config.toml
n_layer = 25
d_model = 384
n_head = 6
n_kv_head = 6
head_dim = 64
d_mlp = 1024
vocab_size = 8192
activation = "swiglu"
norm = "rmsnorm"
norm_place = "pre"
norm_eps = 1e-06
positions = "rope"
rope_base = 1020.0
rope_fraction = 1.0
qk_norm = false
attn_scale = 0.125
bias = "none"
tie_embeddings = true
parallel_block = false
extras = ["hashed n-gram embeddings", "an embedding shortcut", "learned residual scales", "capped logits"]
init = "normal"
init_std_qkv = 0.0252
init_std_o = 0.00356
init_std_up = 0.0252
init_std_down = 0.00218
optimizer = "adam_atan2"
lr = 0.000702
beta1 = 0.9
beta2 = 0.95
weight_decay = 0.13
lr_head = 0.00994
warmup_steps = 383
schedule = "wsd"
decay_fraction = 0.759
decay_shape = "linear"
final_lr_fraction = 0.0
batch_tokens = [32768, 65536, 131072]
seq_len = 1024
doc_mask = true
train_tokens = 603100000
steps = 8960
dataset = "wikipedia_en"
Each number is 500 + 40 x the weight over its row's rms, rounded and kept within 0 to 999. Layers, rows and columns count from 0. Numbers have three digits each. The size before them is the row's rms in percent of the matrix's.

# up: layer 13 MLP up, 1024x384, rms 0.0793, rows 744-767, columns 192-383
# down: layer 13 MLP down (transposed), 1024x384, rms 0.0768, rows 744-767, columns 192-383
# gate: layer 13 MLP gate, 1024x384, rms 0.0787, rows 745-768, columns 192-383
up744 100:474523527465571478448417518447434476527482484551502469497515467510474476519447529576459500503510594528499448484443506516513530515553545570455465509458532556497577483520490520515506440504561490549456502533539511509524502484478512467486556455522488502563499512477451433472595501449486472515465419478432523468378482499578474552439508540536547522498522530496500495455438470446491529489473441441512511545559519455556552510464395494427487492620518538510510482467536462503521514546512525534545546480507551442451473480481443474496440483495566537447532547533362496552514469482470473521
down744 101:497489556566507471585501423570519499494516533509498479508487490503450432504596485500506503491550461540520484515513469551500514484461500439578628586517506483550499544467528528482541464500444505517447638496499548511517526527463493607474472499545462467521530490490466523516403495547510521486501492491522447436512509458523522512477477588481484542446439550531517490518511517457466463582497552557495457564414480503518522475507526469536481515484500479473448493478521555503495501406458447505487545557474472485486490473545536456479504532516473483522485490518541552523441482508477498431
gate745 095:572567560464485503537479521430509481528536486483492491516476512485521491436478424501417484431536527515495504487553557495562463417470496461525421459518530467461513519544532545523466541561491504488492462481435565529492576518588526547445494484480442449504486506422460487559542423582453492465460539536473551511432505471559508505551489504531494492543475520490540495518536479459504486521512540449451520577476510513452475437490541449477548576517507485573553442577477483491457532527513405486526460534460437496524485576535495491470495454489533452451554560478561542493546383562513478501
up745 096:447480438546502506486495507562623482494513528570438445536520479494499469505445483523468525511435442519480514519462440432491520547539464496495576562470465522543483495510534542442601485457436532478539507529522518478495427523478473485432541404511528523552540554530572507496450522554558489532506504490508471468555505525491486465507469471504499524445503555571494512519488466532523579484523508503571488480487438416532471581488514521548438462498501438457531511516492459523515448535505537530492502493533491476481528465495563393456585438466457454588561465530478559486480568447478493501
down745 095:477433484502513496495475474547451471526498496513502564497520472545471548507514588413590531517508501492447462481447508528460484589551499546476486537515430527517478489517449472516436472464509467537516483521543442435514493519426503429576505509510471521497465477565466573488515565451518535483575513477480453463525508525436504466461478492478543447502520480468459539494524547565491485555461488545456531424480553511546478475512519535478562532492400555480432491427547473496496490466552539581499464453507550519482453451537500553508498540493492547474483493516484378497493547454514485547
gate746 097:437531462441494484528477504551516460605471534545498571496532555445459475522511580476555449556502517554437521454509504574444524446509490543537486427503483564458470548457534487468492462475506488502509443478484453503528535497458498508535469486465469480526529445487471562527513481493519480552544470450528538427492497522526571529464457573524476434511445496482524434510522553489518526468465453509488500422541537457455510547442475512487581512556507494479478479508543477499535528450501496538400443517462498476522533500495509539574465541516404530515447615546475408492550417503474508435
up746 098:562560497532522546540498539527458509519494528465551505550550411452447501552491574434445533480442492418516472475467503435488455414539451502533446530479477494513522470539514521506497510465447500456497539482484550479508507483503371468509592520500473509534490531469496489470501503494455471501464540486513515524525446514528527527520515465418459486503472536545433498504428505482484518431531496481541452540497519521467508473542389468543481465491605490510503508502470492488445530452578544572432587593425480457550520482473532483409460511506486539487477486543483524503515533474426502542
down746 097:532528433491529565466468485459482439496511571576544483490508489467512519486500571516529420494451523516559558444451505490611596496553513548511462452504497503490503483556513546456520547434466463521484477538596410511501489499486514511432561520469475460503484484540478534538506504536534542510545499530561537530539501511545479460421542450494495416528468529493536494480550556504528498477468549476498531476588530482503459559431475482519591520530522472477533530568507456521486544509457499486494530569463514522504509514530543521490516570495522443500467523547537421497439469486553507568
gate747 099:521476482506513495499537514492467571521533520497619510482446481510494450421530484476493408530488458489638535530513526442560494474456501482553516513541486474428402513521446517522426524486546468483471438497527501557442506463561504468452464598469527398517511545550523555492487483450552433491516438470520551527570482500506474593515511514453455487481439519499460520485487516503564546471527468569480591441534523548534453517480459545518516466473533446485429446554491503512431550507440497527486510458464495550520536534463478550550463521540576475492454486512498428496496455517527504470
up747 101:474441448480514505451531456496425598526495516511514485513462519487499503478569525526426522547502460437534502491535557446591478561468478468532522621583556496486434539524458514514510506552438517567494517490533508542560566515538547425477507559468482475523559486559525500533432561502462522562484465493562537511475554549518481555446572423456474499486501469531522510526471470525460548485492533486513504501495556524528519523555498572552467447493454524458457544532556518503515518456463511529513499525435427537523592547560443590463526544537516492433448506508445515507484538498523505504
down747 101:510483494517507560419514500506494538558443534497502488505464437526491443495612464494511496494479577463566524525508496507517535525473504509513490512465539455495485520522481520527534585496509501515494419506464553560539495527463502531484483543500611455521554529550469493498429492495499539442581458524461430526622534473515499455482505527505536525550548511569509547539513438535494479495518468509499447552469524534482535513559525541570445542549484477475482453495549537539550421488446425511505515467435513486486542504480524439509504493469527487497543465505544659439554555521518445501
gate748 097:508475496501487428522490553472510471493476511454547498504507470478538501458519530502495520500474525572479514497532488569513509481477491476544477540514499446524504505559458575553527501546513557513572442587442527508477525448578498499482518491464449435511495519498502480515509544507451491451590534607490517498561531436462516564504506570476523450567524503509494475495520443535446538467501502476520513471467462560518493468555461533505490508469522507540505531475458482433491536435450539476494547533463500470512543483503490517466514434464416470511486563543503485578473431489543442446
up748 099:574452532530517536516540450485519410506487577499468498567506493492505528547594539480409505462493525515470530553509487493514528516513532501466493553501563458534541435555464468467575513464495518516444522479444557457535525546439496490537556498452466510538517561520456584528510515465452467474492511523567448380493459499507441517471451516475508523498428610462550470571446499463441511487511574510497567513489524443505488511533535470479508466493478564507472500499520524547531489499533564446402541467468451508471488521492462431444548524530497495537499620491458542529460549577498509552
down748 099:524468486444465523501491453516478442532591409462545517457507597493472521484423545530487569549518522501507537458453528445450503459521490467528510525511505535506494491478491467512489520466494492538504462517479423499517501531482523506487481564455488529497514430465483471492510442533564545516495465512412434503536419491470525519527544402486435488499524527454519499392505431534557536494550535527485494528502527494472506520519575514522460431450515566475497457490496538503502577548536501522520538515516562514424505509533496584530508519531551459474464489560534343489483491466456590465
gate749 099:538564477474517434560575478493460494497477562532484547585442591513496546382545451478474477516418487471482441495501538486448469587508516433554502519574441491469509538534495483490460541548498493520503581548503402509431463526497483464520411447477488534447568522474520562507493517535467500508491475503505478514492472502448475470533400585536560505521502534510557470536483482530565499469464508535445524475501481490496576546431557522469483541532493523532526508543569512534435523486441498513504544434561456499527527532516504494536478529492478498438493431492453446512498546513536514475
up749 093:468466487439581645481489617598500539500553427551457478515512434490464468413549508555527505488470489489560520553483476474498431430523469494439530471473516444448520542429536502497461573474502476464510587496519528510492546549484536481491521475491558527505537474447541481521480564464481491557538514459424459515502499473461475505487492505455484524515512501495492496538552537476500513533551481496546487469497547520454506425614480491445410588498491413577503458462518537533444454512499478563522517576470519498484506519491532449479505492533440554428470449524540562555508515547465512490
down749 093:529547493489482410434516478515444444519575506550566495561453551585544547505485427502512578497486488510509469564517553498495516533445512470523476497459514497464498481513541545485442517530559521489502424484522511527403546500530487473558487475503514503528520517519467493487560549572472521485451516569567471510524483551461501438544460526547486449516495521454487507475456466558527513425531531491454556481561434488465490522411581455496536470506474465482544510504461471518484537519453499510451529536470460522516510491473561628584506602547507469536502454605568397497485518429518462487
gate750 096:552538569502475551552581528558479436519475502511551572470494493535477541462543391511526484468518542499511541551496481554517544541502454492495536515532429510510514447509552447552453458481452491515471500508534577456523480538469446530475485545507471536588518523572491527467487507508420452525390470504496527550530472491561529485507485466452571463546468513556420566453549561509538514445510538459517463503541515439557558534491467458552512501579477463571553499522484531533506475452546551540473457509441411493493518474535462444445506452543508522496455451510453492531462484463465524438
up750 097:505548497531418492500460499456527573489492543478446485467493552561534538542542408457543520546457481582466479514500524524586488398416536535474547531522552505506564518486502539560442502483501465443552541532413487520501514439479579484466579489509530545532505527545551558525453487559475465434476496457479410488549512516478504504486482499446527529465463451520477469502501478388462576454463448583584536581546454522503517477499533444492475523504524475467554517507470515496434448530489507516493445528433497495523554587467454452524566483482424480537493482446499516532488429435478438476
down750 097:483506520487550474498482502504488494440492429460480490559472478460510432510427553471447485495515512461531484528498508495410447486605498478502458515476488567522483538541474481463518559506492466522507430461528474511434512523478472492521383471522469431547556451468451444500525539475570567507550506532493591528469463507456521552498475517529461498529535499511510514518506500542545435548525435386460536420491556537503463507456504479456493464473502544441476489515477491481476444459507522495497532482533485483485468446470541484561379474504516524480534528488506562442554516501500525494
gate751 097:484550514493482481448517545464500521494456578471577636461472502526472482377519442480502486525576460529453486505497496520481564480518529430505524525489494472522452530437463603510446482546511493549518563498576533493470485508488527502494484551481547564516544469510468556515535478391586482515520438517491503513501546450497586501495483445499487528488436514568461419525528481460502578469492470538502461481545606556528499481543482501453472545472493493506466412549445444522505506522546557498515498494603489509536526502514474444482481537520504446531454495476514486554565494486470560504
up751 100:513448501515540474471541517543441459488564453471566496507553400497461519510504525495537517501495460514500458502494507512557476448562504503374522464519521515497542533522525457461540518503426486544468488462505553531407504476540496510591497521520448529461468501494526520505455567492460465462446515435472528514498477533584496555523461508469588537506469514368550516559533501475547590525535509492570528440456556489455473562515518488488555525557453511434479474535513474504468496481499491528492505460503479540512550490534536492510514454540529446460425474511502531457559516555447522477
down751 099:500541528537473496498432448512509508508571497495609488571514450454513485489490520543496507527510414489512478496506461482528532552561492412447483476511418510448497542507536555476544513450481523507558481510529465481478521447524451533493530557544420514537513459536558533527520472475506474465502523425462476456497450551474511540537460521481471556489514472432511526483553601488460498417525427490485440451543558564507485459554550513488446592520540511484538509453531449462391566528523477501493487500540506499472530476531557476485501541549485520488475474516552381558478504492491552573
gate752 099:467502497406490511469533480500526493429546526488423565490530525532489541526521544541470511526572532499487493524438468475500526466457469547438511573502476525513478541465491561527489514479490499519461532555495423547454496418569516513487504520495549444568447529522467437479577485441436422396478473518559504558470479525525480573521529478466507471534506490462456499518480453590489472503569475533525438517460525512501519468540540414469499550510500425522470510490453470497579531537451537473507444491476528504488490568543533522549503507517504418421452463493543477505472450466451612489
up752 098:491441522536503446465528455471503481481514476514505489508505480586517539529562567493492545581510505401572418525515473442505566511474483487468446451503558460523610493557547550517476514511440467472406477436572480429520530524490518475486429457574450443513532485487490453465457505560543467492525488498540424426490471542519520486582485483572502478429505480525423463525425521497519513461452479563484520490531543452444453484516508551517430493505521474509491547484554493528534519482508468491485517521505536509462439479564446527523505539551519569521475534429543482497435491542472497489
down752 099:563463500434415437533458453478500538488463509450488519483504502547563543483469632482531457523525513466557538525520548572515574550517442531428402463502488545499504467531545477517477525469547484507411524528585601434477463489554529564496461442475474479486565467499475525452500459482456475471560461462536510407517504522486502585517446495480501491448480477568546503512527509546482531487514546490417576441541564464492489503487470487578448497478501485500480501535485484542475451518472455444501508534489499473464551421502458541507548507476563493442501491580527562532535492535463466495
gate753 102:539542500478492420507480472525436498432494538535484538464436495555470477477542494481468429458537468454530456438534548554518496421459437519463483464537414449447484545548518490445444458536524540531536548527523442552487519504465500435541392439537523520519472484461526493471510440519460522486510510535472485453579530499559530439584464566420526514464502497499470480478475566464521559557529521553542511498505494476536496504467487420512572500489488382486436511521467458507470502523502530450525425442450467502435530466563471493537490451493563492440433530498508447409461493470425481414
up753 100:483502436408578557452505495461488440504471566505578505523459502523449489472555507537559493450553470466502539435520527505465549525503384496455555489536494497514482562475568506567458478490520551526520522536517524534512430529498446535445598476469535471499535521502485423513412471492455513554457507468442548512508584531550550486476514500453377550531503464510505507485517496483524526537526529474536476446495453454511473532534366406514482382533544537532508473498436471523474524495449542461496475480470524561514418475496524534544534529506584439464484480455535468508510478538540486498
down753 101:505530516471538568465487469412501496498547540475473483481523500492470512529494492482507501471478547487464534439542505502491526520582473496514491496509559432517475574474522559388513463476471463524547589526450508450439526510588530508580451485480484498523532562489450470449458538541489603495464481483531531480445463460525580526473495507488442524549478412471494507507493508499534479468520541511518466514495489447577466551449465423537467444530479549472519541483547443404522409480510510517505491528534547534503478508592489496480487507519518523539523531485474698487514474498501487487
gate754 100:519507514537538467520548549517461501504506538492518492559506440485527518482465468485554529576473445496464515575448528444485533499532485463552470428525467421492526545495513553537522582463478552544511531472494547512492517502601439515474472503521455486534525474536526541469520565457472540437451571523541534527429503463514541511480472509509547481536504438427474526523473547550599457485568516449513465436477585525566529466504527451544469511440480493497590524455468486536530566510521507451543528518542487526525525484416523490514514414592400465521540525510456454525479515441469407445
up754 100:467559484520556516535478487515515501554566558501507469495413538545621549538500473533523456483492492558445445497506478520531525453472457490491497486506536497487548494501512551495472563485483478512498535535513495467570529507496535547457558436432481411534561483555379507533520466473513491541501499429486504482547521488447572405490580489461517491497497553565438504491457438480490526562487510569486529452474502491511497509568529454437509523453464475475537474473567471489523440515543461491465474548507428510547537500565548502558490515456423602504529517543442551483579475465491460506
down754 099:519459514521528474489457509484582484430501498474433508463461500450464532486492560541549495484466510465535486517476507456421521422503457534429469495555456434531490506492486448536521509489505434470484505513483493457518422498570489526478519502500553496460469476507507480516475471422552471489445485513493580530467475460519540525507583493494509517434556478550516507530509526424461552471480524528519456452462568440541491543591443527515473504551551564497548530478522571523478523483508531449535536518451424492435479464507488451470564487459441494553497491515444398524484457513573516454
gate755 097:553498519522526553457514484452527420499557507435526510523456443514534457536437499464496466436479433484496494536470496545459501472573487474585595454452505541640470587542435479434502446488459503530556511565551481529446487501491516512523559503470464535533613477461443567498439546499483488525491556500488456525472512501493535488486511563520545484477431480526559470490473561464517565531539540516535476471494471520478506460520521480534495546522457505513469485483563515494425508528519403518452465477512504489491500507499483493482396502460448545527531541420372513490554497545490503465
up755 096:505467517516493496440492542413506464488549517495514541475453518457485524499498470527549528444525430539395515564445443449524401500513502507543577537488426463514500515469508529519508450594566419477459502502550477514483505439523507492530576524449430454508521441517395515574608518556461549506451497491433524480476539522464519432485503484575504477486489520436427559511468412484454537515469517517537463535493468517528500530498497478507443508525492526493524515403504508495433415517465496520463501500497462500460508528450542483508450561418480502497528484519532498476535491440514387502
down755 101:522567460478524524521500515584524491512460481564472542552512566504470510509549507494496549529450575496514502515514527511481510492471492465441447541457548465469539512484424526548526512475505520477542535484401530450493497500513525488453447494495484463517418497552551493506481476481519458490522458451571476517567474447472461537483516482472487450495507468590494486461524513524546474471508499456472495476508538476456499441553475522452583458510466480457525465623530507549480647531545486526542488542479512479544492468509543501465552510545557548449465456500547442512519511499494556502
gate756 103:529555489488509419477462522479549482485440475512445538378506507508492531508569506491540555465602480501469503471539590497539453480444545493488481470512540508537544501479489498460476582430528425500528502523464508464413474494564557465502473539591490509553505515502472564492547519515544505393464482509511455502525496560553561431497454504481488526560455511569517424456531567476517594540470522543560477486594527515536535505442555442461590543451499454482486488524530505464547506475511516506506518518486461450563515438543416494456565434506517468469519520526397465496571538454469511449
up756 102:450451529526410479505462498541498498519467508411452510453509454546541450498486475505550581409440437532465512504479459469543462477504571498552485457470576494506510607571459413476542460511484550511489486461493522414500508511447561510480525505489528481462515485555463513496510491447474515492554499478456537523514565470556547538488496474561545580566556551484529475475507483505528476514574530522507483518479491448480477552505567462483516418532504466527512554496516546472609450441487510521513416568524476476502533497497501451476502513531507477523523543416553498530543476461533471549
down756 102:423521490531520631479515508543495533497457489520435483531460479526505442518449474529453470462467519538509480575548514478547563454490516516500490452435492535534471457469518521575500555544540426536526467526495574516561456493557508544519528528475586469417493472471510493440489475458479527485539510472511506519491483473495533521556592499514598531571516529589478506573467461572452478470496528482490505482422483498478528513526509446420491485518522505496519549459432514518477451552422529549504490471482492515522481525471493505452522582480429532461442497476522556542545523490425464546
gate757 102:549527519458484504518537582515495507489520488500481545505430487467527464511437489521502444512473520409510398561542512397375467533485529433493475524479477465426500556483464545547534576493476511472482479503536496520480560477516472499471529537477437554546424447507496553506613501526528506511492501513503530412525506479546504456483475480562528509517444493509529452553487527524543502547550498454581458563540529477482545507508432498469494436403451422530473523498452457454488524565502481458530411494435515509524487508455491576491513443558516552516520482464461457536522477474466482513
up757 102:474531442444556520489515473570541522512453466518449507515476471496565495471548472410478482505473459517469601538550564632541420421532555543571539495464543544589513440534540471476482451598486523534467528528564495531498454486480507496526460461476542476525521482481582549542530494470514457580457530554475547540529487507458482522532491513459477530490456538511491506567524482498496472492499503552522527458445531529541526574424530563480521498523498482516520520510528509498490511507480560537513561436465510549472446523523512445547492512449477476505492471490434497551488500566538457468
down757 101:491503453510503530556439528508484446498467486508509532489470566495449504488525457489521518554512483548525569513450474448504518492479494565482466466533550565465510470490491483507504446468439485462480538523550504451539492481533480472490428451529498508492551546459549500444471503472529513526497507509594482482507463564495502557523531531490486486440475503420532491529495478479453476502437532482570516525448464566469577512467592451442461478541520519499467511483533525411542621405478434449467533482532518534426477530594486501504448531472482481551523525565535378522488504568487527492
gate758 101:570483512506527455540528561522470536474441551507500462586477542556500517551545468441506514493514479490393470508454544473485492559535475505552465549534520463510495504518524477548475493576510483419527534492471490489484543517517531525537396553470473555483482491545555456617521494539405531487463501531484462461461502515544591515521430489464568457561472534510483474511486578496512518458507479567512467427550548546603468449486462464498491502448494475457466481495538440473632524459481520429463526548436514405487527483507544531461484497479442473466491536527496489497518496537549503506
up758 101:464502537506540506492456426552533471444406472526507414475522495502535497591471503423509559469489549479482490486535460415512584439469506465589534498459496560458486504522510508510504547469588531486462483525456450510573426487491560482456474514509576520533414487505518542478409465464624481502532512497522486468544515513492469538445452575559496517426491494535496508487457524400460500531479536497536506522482506547549521442533568452507592503423575461466412542595421494488548506464474473463523542512486520498439513476530435534491539469417533477537541450492487479495574511489448428476
down758 105:508463521474489486474449507532480488514475474502519529453502496500539527441486556463471464529538472515519472497522509455487470490454469486577511541505532524456531459443448532498451488513496507518452545450540501495445487499500504568449446533494470553501564555469483597451498528478511492505484463505502500494568562429513501427552532540465489464437503473482508479521433467488479564465553470498535475611462455492522481534509472446453416467494533482506463576469423502517496500491511530530503569501550475482494502519532480531488491485435492538544482475501487318500537469487476484490
gate759 104:421500575570505563472568509467467499503567500468539512471432576556525517473453540546438532510553473457480451517526486528517539500517449494541488528540426534454472517477567499498471459511502479526476506471513547488525511406455416464466461463496477509479526484547468512478507472492536412451455453483483508441442529556460496510516489453552542496562504479528464599453562525501485462398480454471500551556558497529497454490499513492536534457455430507494546450473548474552480615435436519508586511537466499454432468488520509490571512551516512498501406554505519446516436508474484454545
up759 105:529475489530520520495509509492416472508503435512503509479461493563447473500432459465505469474550515484551484454539469420465510525464385549446519478524498470495494508559518456543487548504384472487484480519512472513497515552410459562463479457523563526513562519393460448454559531519509481519498540520457523476495462473565513453522547491519418503505490505524510540494596446548448583480513559508418403518456491467418532518511522511431470479502554435448540416542456531448556560528528458481450516512507477543504421469516474577515494465535545537486492507497468512451476514486539490484
down759 103:536467512554467483465521534469477482517525482477561580582467480516582533481486496501465446488539510473521478513472492415446454463461421529500478549591464544494467463497618435474498491487514491536515446467486527510488472521482520508488554522424550549551490485435407405444487506551542519542492556486445543524508401482513475471553509540465467555534600493456449568483459486533555490464458543449477527504503520467421528504536562517579541457543456479456458483540543530561520469534505498502479488485511426517500506588487509471524520446532517564461467461499490523488569482526451486497
gate760 105:518499563509476484475481529536503507572532499490514617520466492448536514463523515474522482482539514476516457454510512509569596423548466474498459475497471482470557446481483522453514494511537466535547517565479423500526578564549470573546462546511500528441522495503494538561565482518453469470507439535475422522583569566475482400517496581464495516526499603503508475474513541469473535446502483508475403474479478537534498468530537506459509535483476500418427506528520475501518489505499507545472462479533494468470584490430455442464460488497451439478527536511547451491531468529445482513
up760 106:564551470600522539424530481457577486498541496507519504532473553498477508509476531472608520474509501506511539536564504554519462531534515557459531558518492525449513509497507573505495478561449477514495513454550446509482424552483476591518538495505566512463528465466516506489462509492523500504528491492541463474451496506476532504668431473452442496487495447526465458532480570492510550490481503533538489471615539474493461503498561469443515423477429521499492562509519483485496494582568494507475492460481447523551510499507433546528581468432524508521512496525514457475446539474460459553
down760 105:486454530442491486494537506493529423495505514562513458515578497531509433427499468440513377444495526585545503506432449536526521493502494450413521450445564543532515526509499507416501548437427519457454485546609497542549490413534529457426456448446470518554502472474502476461501514484510501507471523553457479460428518553507481543524471510538538516558461479468469512453549503467575538569527555472499480484460457520457491504506508531598529496515463534478464512466546496499514450511561490526515466553543472516486469470535466474511521489542545492620499490446536442536488476457513558486
gate761 100:519523521425462511547521485518432534504480526491520519499603482569474444426590501579467504516542477470535521468525456528563463523489505534514530423546492398509472489465477543481526515507510460513592476439497449486481546501522436516565548463479459542540513434478433554496591466458521504431516487480530437473447477507527469471395532524538534485499495492468447477491520504531583514484491510437519455440578561530499530553491457516511450527491450457465399441509466497544496484477509530450522512496479502525482570503505492480525509491592462486456468538481544524521491483459495525469
up761 108:507511465438555472627518472419556459524443481497484504551497477482582499544504517506522517548507448455521462533480465513586475496493507482552459462463558555501527505566567538478497488524513446508540482530464458460494505452491484477505546491472497463546478510578474580476542545505448476500507516443491527412529474501523488510416547465501531564543457548509483527498518585477509426407503492523555528493577584509424537496504483465484527466479509521415474523470460492492509465528514495442491485561602597491627502497494481498496569479616444501440481466460517484542484523492492579435
down761 110:493514492484561528565531490439499525484484487461441435563499570461518477442530553532493468502487492419526449502468446528514477535487571568522496538499564528509524511494501542520494560493494468496517565542498463430522486486460508529531547449536538560551475470535486505525515502551493425511548480438551489527556479537466532441518482479535530556540593506530520494534522547451444555419561497564448506510560522535496500484543558506477555542472549506483481587480498496475443371511476478453488487468473529476563447487527461469537534514541492564487489478471538732557506539522530445490
gate762 100:510439554501551498458462500516542497527518502473502502597554524477613470469512488485446497538533448516475524533474453495556509531538504436549480487523502502496501499477544522496497515531464456503493555538604541508508499587503422469552471559472447383518556470505538544467438453430478491531502496524519561502520501520498581533478449505530476423505468533476475493470460478418473485463482543491505531479447501491426428543501464508547530496480552518460492476497466475463476478556440479507488485436511513554504572519482540499487498447546492419434521466497543463509504495564469472503
up762 097:489450418482544514575456508557601551470493523544470495586592487519459415463544551501506485529478498518542455518471494541519504526448486488548491543542566432482485490504495442552513486527519456491519550514511425559536524557472409426522466476411448515475538446538525567467529451509464480513520502539500493461539463497504472476508563475453528509490485474507463486459539508514486482439452511452486537561545538536539472421490467558482522515496499493508470458510492387506537491568439529501451505517457508541563514541479490525516531449505578459484519474505465480526533514532482454522
down762 099:530447554526497553460518513515505495576509440496480460489522514499564534478446419461436516510448495539510473454477458534495504492558532502502456568508485486440498471440521469425490501516454548476499542529560590516498443515447488495500552555509496487542486511464475464523453484480521486539538486449556562505511444506521507489523481477542536426515450494388544449557420393478453458504505507488536451530461495448456469545502502495400524508464540443477498507471445523507476300455481479514504481451504471501489585474441510503562523490476482513470516480502503635470562488481508499486
gate763 102:497545475507497498457547464442449475517482535501498537497509541546545537460488539464516434544540548488460496529507522503505503522592513504557495471469538533525482454455486521500558544477443492504553521500479421526474511494505515526524443487523501583502448410577563484504518477487513499506575494417581529572441517420548477457476513515490504478531467451472579559522518533528528552495457533512530529564512485478542441496437514493488604496486460463485490537526491504494532525506498455554444435571538525583459546508505518467523503484471496469567461476534457446457468475464496542554
up763 101:519524566451522519399504565495557492475503457502428520437523497499543445510542497491544535448468500413509509506474551560469512567586516572535552521543509510503463515526481463505456430461433489418423492525471507525487506444579485469482546531450445519433559484450592504501515493451483436483417478508470591565530535486494487467506489561524463483441487519485574526558490494434482503592497472579496499480519418484543512484537506502499495502471499465480505438438503415512559470590495533489457480451466529448523444496530489499555556561504475472507531512481511476481477501540586523427
down763 102:505478486478496481506545505493480504565501515515457480551448443473471466497517464485566445511460518469477522452506511531520509470549508429442467544480412408557556449446550478550468471490522519503559479548484577482524498431509496558454490530507481504502522519555395469507454516542521474482428464474453467553522531485523494492497507487516467489525541436531464477505478389542444564507510459502526460475541574516410463546561534558485475524458455511496471444482562543457543520450455461545521534484487488535558520504539481408519422519517539479417469521581505438509584505423447507500
gate764 099:552537408481499520478490454531422474481539493556555496518538428498452537524500517442556456540490469480466518538499499512408431508519517467523543494557486503576473481535483447467477524456501437490484524521513482532485472597485446485430500434496478482556531508470528490441521466509564489466462518477508527538482550552509444485517462517509490499503527504561474472447422446495473516448470478440559495455563546441513488510508512507506534485469472503520556529413483500441561526544529454502471499526425479554555513451456491489544553516462496455483473503567534486450556429493488447498
up764 102:449426474482464487510448573493524486491510449604533484476473403483525470519499518439496402471515586506497570445535491469516506520516514444474531460531489566509505487447459519461511518541573527424510447511489471408468482502509515473561505506476487545497474377494482559425440513488500472442450482428477476432482533526484488425462463526525503510533465419528424455409454535536479541495519499525526475476505487467499504481510570478464483437608467449541515498491433480407523494483520447532521496529513461523560548531523478475505481482520444420547525557532513485513490546430517486503
down764 104:568451487522539514420500492480486470495526546509501520511544512522545446502495474463524457439464480475517534460500483502474385473521486489534534498520534518517566474492530471458512547517520460539551469471456490536493446563449479484494432523453551497494556538465465448466545469484517445528487475561369503586537451547493500516473515485501524475499464500517491451517523514443442458442515474413517433520554500475539445483532457509520486492467546497455529507509533470502520464581551457494500507537474571452515596543554438463475463550473421485471465522466489543458449503581566502466
gate765 101:535507512455458497504566517503488443461499519492546535506504525504557540442516422467519506535503473500512478539484532495555502533526499514513493507410577485498459443550487502538509507449509514455516584553410543447474532567502492635510487553435498512515491467555477503427458524469492422524480559505556542501531520474595508476438486486488530444542526445474534530514488510456563517483509497521490480523531536524496436501596514521513468536511449469557558452512460519465585538563563533517585476480471490503493535519466506520517490465537482409528556493456484465434428565487530513473
up765 101:535497483464554569469461506505498427557469465519498479483498452506415484565520546534540489542499563501520487559498488550527538463578461536484502471472519456520460518592538507511517503547518546511436515471504462500501505455465463507553509544531501506536455504546581455463491444572494498484448447528563515539510515509584508528458506458469456445479525526448450542478487470505560523517531537460467476440423498421493479531492491537464516587517460517505498463529450562495488526537514543434488524515476589466463503509441537555586527537490580490422506584514505496559438526522458546515
down765 102:501480497540471560494539477526505569433470574561573544484525428554590495471495549507475542480502435540528507536448455557522476521539532494478484511472527434515478501614547492460521500431459527487498516554498452459474544551534472567484407555445449508479500541482462522535502478526554505552521560483420539435512565510449555497405485538460436514519453551483527527443546511523514536482447463494382526561471500532507451521517495499432577542516486510483511509491438547478601553514575531518531459500506497502472508518586459518496487452478464515490547446527551485538498562463472507502
gate766 103:434522540539533534560385508497447440544507482484534525483563469543497527415498525491561515514591433469546485473444458530517544500568506485495429539517472443476547442443572453487554494472554566572539564555574497571510540500503515552500477536445491465459473487483483514510485515508470427535495523443555470509466530531571486505482440524494481495548496521509521507468551542536524469534486495465446476496443513507497563499459400549545507473493481494517407486473497535480455542494472570504462522463494513425436460476573566543458491476487434403478505530500503458481476475497504533508
up766 101:580565494485480563457504525472520476434493491565557541474481504512531507530495473481544545575575511532496477561507492460488501546521492534480504497459497551493520451562576499488567534495497432551572519544468511562445493525417561438531527512531512482613507506532533505577476505555467536452469582449476522445468525565514528520451492534486451532557414523508492497509518520455560470484512560503467526542489530536531456519509455456472459525476418530426491510519500480498467497495457493493547444491475494469460553473472453516440486526474530501479494529511424477507546470460519513518
down766 100:498557465430454443489491529483500477531646521499468549510476504505404517510482553476492511476510485489520429565557439452533545499515425514465512577508539529466496430540536477451473490505461419458498523520476481532398429570536474482486558511488449519543488569510525453516517494531504442451453528461470527496467480511572504474437428520512487475543493480432503494454484540497562564561529506464471577504463496555468497511546547424531490565512501549438485475515438436532482483532586523490579492474490593490455496477496481486448494503441509505495571549459440454462484495439509534471
gate767 101:525535463505463465517460505528510531499496466505443512500515503532572442532577457524484445551472451458532565482528562462498551525552533432515512505503519537489486466408486535511507556475562545475512497534454482487474423520519486496507528431599477455522545486500476503511470495514504469490571489499522509537542534541486545566518519538489488532473418514578489545416538555468476396454504460497443570406459543500493528487489458534553510414480486552570497477514497492480466507534506525504462521519584501563447475541553541469517501465541525426500452562500498450485450501485491498542
up767 100:461504507469480546521530543523546482545517511511473516515533571528511451552510517479546433464528527513482465507495487468502554440526538576490527510474469509464507540490471567532527493437529483500533513418497494535470515474428467504482520480504563503533438558492435457533473520451480540490494517577561456501492483458403490552477407505622485465522491495508503497513512504506506475504436453513518494551537480458527515537454546546514560527561408457496535504554494470486502479476457572454566528449494509495502450519518476513558562533457517537528444480441527475529513488502530523390
down767 099:500461509528503493506532517437470534544472509490552494461504524489516439467433504497507488528558509518530460584465476529539543468438531440524489513542403561524546535481511407586502423492508533571441503489522570544456562464458463551517490489464481474507468460526442499494549498461485505495526569528519478464488381529578495540404549557505591498499527578444479513453480498528528490458517554529505468547510544466506540502519519463497526587542521460496489508576467420487529575491511504527548473478483504468507526550540475472544476448476542426521506537452540404508479411525533479481
gate768 103:400580556490466549513455553520531488493464524420550480473483511525518528516500532460495392493449499460486450552520504506466499518471445492582497467552456499489513591502516554467432518485497515541498478536487440559542471509528507555544460502506507426550546502541452469446575544480507486516561468476591521494550432582512534452529503510494478494525457461536513527455481467514525464404546480472494490507510516492488501499446464449528516511602518421498486450474460475474539561503511542535438454507508478540392515401514499483519456463555428439427446507536466441516548492486470524408